Weights of a small GPT-style language model, trained from scratch on English Wikipedia.
Size: 16 layers, vocabulary 2048, 13.9M parameters.
Architecture: LayerNorm before each block, rotary positions, no biases in attention or MLP, untied embeddings, normalized queries and keys.
Training: a variant of Adam for these matrices, 5909 steps.
Each number is 500 + 25 x the weight over its row's rms, rounded and kept within 0 to 999. Layers, rows and columns count from 0. Numbers have three digits each. The size before them is the row's rms in percent of the matrix's.

# layer 12 attention query, 256x256, rms 0.0721, rows 214-255, columns 0-63
091:527539524472513483495473490470501508473513545535551497472534495496497507464510503497490499517496483555528483436504505528508509506528493526455504500474461495488541508497562504541513501474460419
095:507472515506506479512517539528523513505510508501494469490533512481505516423480524477479471467469467506454491505471513552482505467486502487496505520512552500491515479472519467529499520531454478
093:482472506483501495540523457459497473532510518501439511534486519517478507488510488504474503499491458501519491522527542521533528513486511510498478489518483497468515480508525531485487521487541434
090:486431527472538526503516461474491473505506490534517509462480493410508446492474456502464496496533496504486503520490494492552503527524498507498482532501510528539479478503470489486571528544506518
094:530516530495494487508504471511578550466484473457514523443495513508463513539521499473490512489532498497488486518455536527517540525481442466486537447502506543465454493482480505484479537511473508
094:475523498546483517568530481511521525473480531498506487544501528441493486489508499515490481534504453504458465481513509524526516442533513466495510499500507536486454524506574502452475493527479487
093:507514490502474513480503503501511518525481479565484513471508568501496531509517458519455517550472544488499550456529517461520501521452437561537486558478517524527518538555498484520510492483502512
090:571487509484512555526564474497508518492533485487474492531495533503511484528487568463506503505518507479490511491505500510517471458484522544447520470548478497485536506509489478482540477524500489
087:484483524523484527488466530508495484497505495535506473436464530480464500488466491518525545462513507519534501491535510469483501498495519549542475481535545513543455541537537483479508516495485519
093:487474519536536460483532527510505504509494480480528515543486471493533538546462524499500466508486495530500471504499470501521517540512500515516504494475535474487547533505518441456524499537506524
093:513459512529498479501505530496491525481487500478514557523530484492492468470509490527525507507486499531472507516443566460471546498514530499499521490533473510485498479499467505468490462482462502
094:511533491518486502516479520514490551501453500507533517477496540493510514523499476478470467500486520536481499517479502497458490508478520538528548483475534510449514542509518485460483507524493486
088:499455503538483484496515512504478516532520538469473518503548485520523461520504485477519521527508505533460493513495565469475496485494507468482517521549481503483482460496488491458491486456513493
114:505484520472537489482517482480484436521504505515463487486482504522532499459518527516506535490512472427548522513516484501540533521499499499506443508469505509538461482485484520501504500490495536
086:475467495538473519504526517501509519509490520511495521493488512491499490524490502495484517523513480492484496511452576520477536491494558478488549487473454510432500517510473484464475500475493506
084:483471511510514464485535530503521504464505503518491516488490524512526495503518524500508527518544523500489463519465513511474487478518526493516498520497497515498487467473554471469500430482517544
090:490452531510505538479519529500529470478516499489518528544533541497531453516492560509523498475517512476512537506507489481476511495504533473554455519486444507516479469528508471519505456478513513
092:503517486500483513532447500512468500516476511479509508520481479511518525517547460506521474520464528520486452501499480507498475463496468550426515540572517465503539507545503540497507503509476535
091:493451546501529502480514541482524467466517506476525504486532505500533472516490573523496549466542514479532512499515491492501507497505534511553447488479448510528484466484497476506526491483511518
088:517534505478536518496503510489495461516506526517503455469487492517501523511503491533486485472506513511497547458552474482486506484490509508547533524497486528541438476496531478554471515529473479
119:462473483529485489497538485525492528503481482475509513486498513496504526548516472487504499473465501543477472464490558476469502499484525513511526502520483499481496510516530525517474482497490524
093:536504548472507476535535528454513478481512507483465486484466509519507502562459545508498522519557511492531518533466515479491524504508496499525473467497473499511471491477464486532498519482553514
085:472499531480508471468524497465505504538488506515525472511492495484461487533526483475527532505528491487496550516464480531475458493488560543477497500505505505501498540464499501473516481481533561
085:518460473500504492506480504518536500501512571522493470493501474487508503520491544523494511537470544512452529513494463515466506495497490503505490527545532514515521504517527456510492494497471472
090:489485539476515524523520503465545470515502510497500486477500515529502472501474539523441526475511468507542550521507532480477511501499523490523487478521471526493484495431520480521481489485532487
084:444451483504527443519521482521476485502497484506513449513441513503490472485511504473515510510509486501473485511474479481522488517494460558529491482521515507489495476470485528450502518554479555
092:510457507513512483484496524463485520477521499533509484481514483486478456515525525490504524524513518457514460563480469522510494524506523526459477490502484487489532460549508519522506491487549546
092:506509456495525526515488503486483496482481488511523506526467457528492486479493539515505524490474493532463497539524505506523518510485495517475537499521531509477563506491535489521538505509455481
091:468522479517539465476537488517473531491477470493518505468544484496502548483569502499483520500475506450500502535530485473568482477467538516496498494497515503499494475509496541512488486539502519
094:501496496520489513510499515486505528520488506471511508494467479458480499485485493482508471476474452520477508484527508506459517538517489507527549504507525561559479470520472510472489514491496493
094:485513508465518483520514492506502489540507474507533511493488489494498505524494479528530511516493511467466512500533457505517468520485505470529465511509494473525468454521524522530522517510513480
091:468524498502499513513454543505499512476520514549490502482525507509487513487517495488493505485493561472469477477542479530475466536499517539457559473516496496492486512491481483497456479493471493
089:498458492506495513473488523502485500501487517520484515477469509486480511502491486450519517512497527492443500526475528464447498478546543551495495499483492491494537467538486476540494509472478473
093:532489497534497507460514510523480493538508509496528470551493512544506506463524478489545464522435513506485503463515526484476462502469454465478516456527468530491468518530519546502520514504466521
092:537488461494510499482524483503515494541504477509466512552545520487476479508481472500474537462510528469498538490504467524515494486534493481518527505462498507533473499477489517487513499468538445
091:473508467546485545485490476541495495481504482498513477486526510518510512476475500499483502492478488503504472473452514478516494551488517525531487492490528512549494498499514507510561568484547462
091:519498511476502454500518511507476514515472509499495511504486553504527512506504542538507529508531509474507449508462513515544519512462475485474496493450502501498521499518497503474481512451537485
088:544487521498502485520526524518488476492474485501472509458470522508495475492529461480483496542516492476501475499529491516496493489493501494515492496506506487511508508494488478546501500549495537
093:453478504513538513468496514560484524517495496450513501501463500502424496530496502490526491462499472503483482477451511518487492463465521556542532530474501494515518541479522506504511440480510483
093:512506508497461522463481470497507484543498470526503508508491511481506484492552535454554474515490487512504453513518492513483518496490498469506467518498467489484528483505494478482504474485496523
088:447510502486549513478506484535507545479491511533549490501475470499467468487528536508486498534474537473517482506553499470496505486538532476501513525478501547468505502486498473480497482506502510
092:515492523485511484503515533464502465529536511504511526486492515465520495485509473465549510493470559506540485515504505520459459511459499510453514478508528486477449569499490470475525501485491546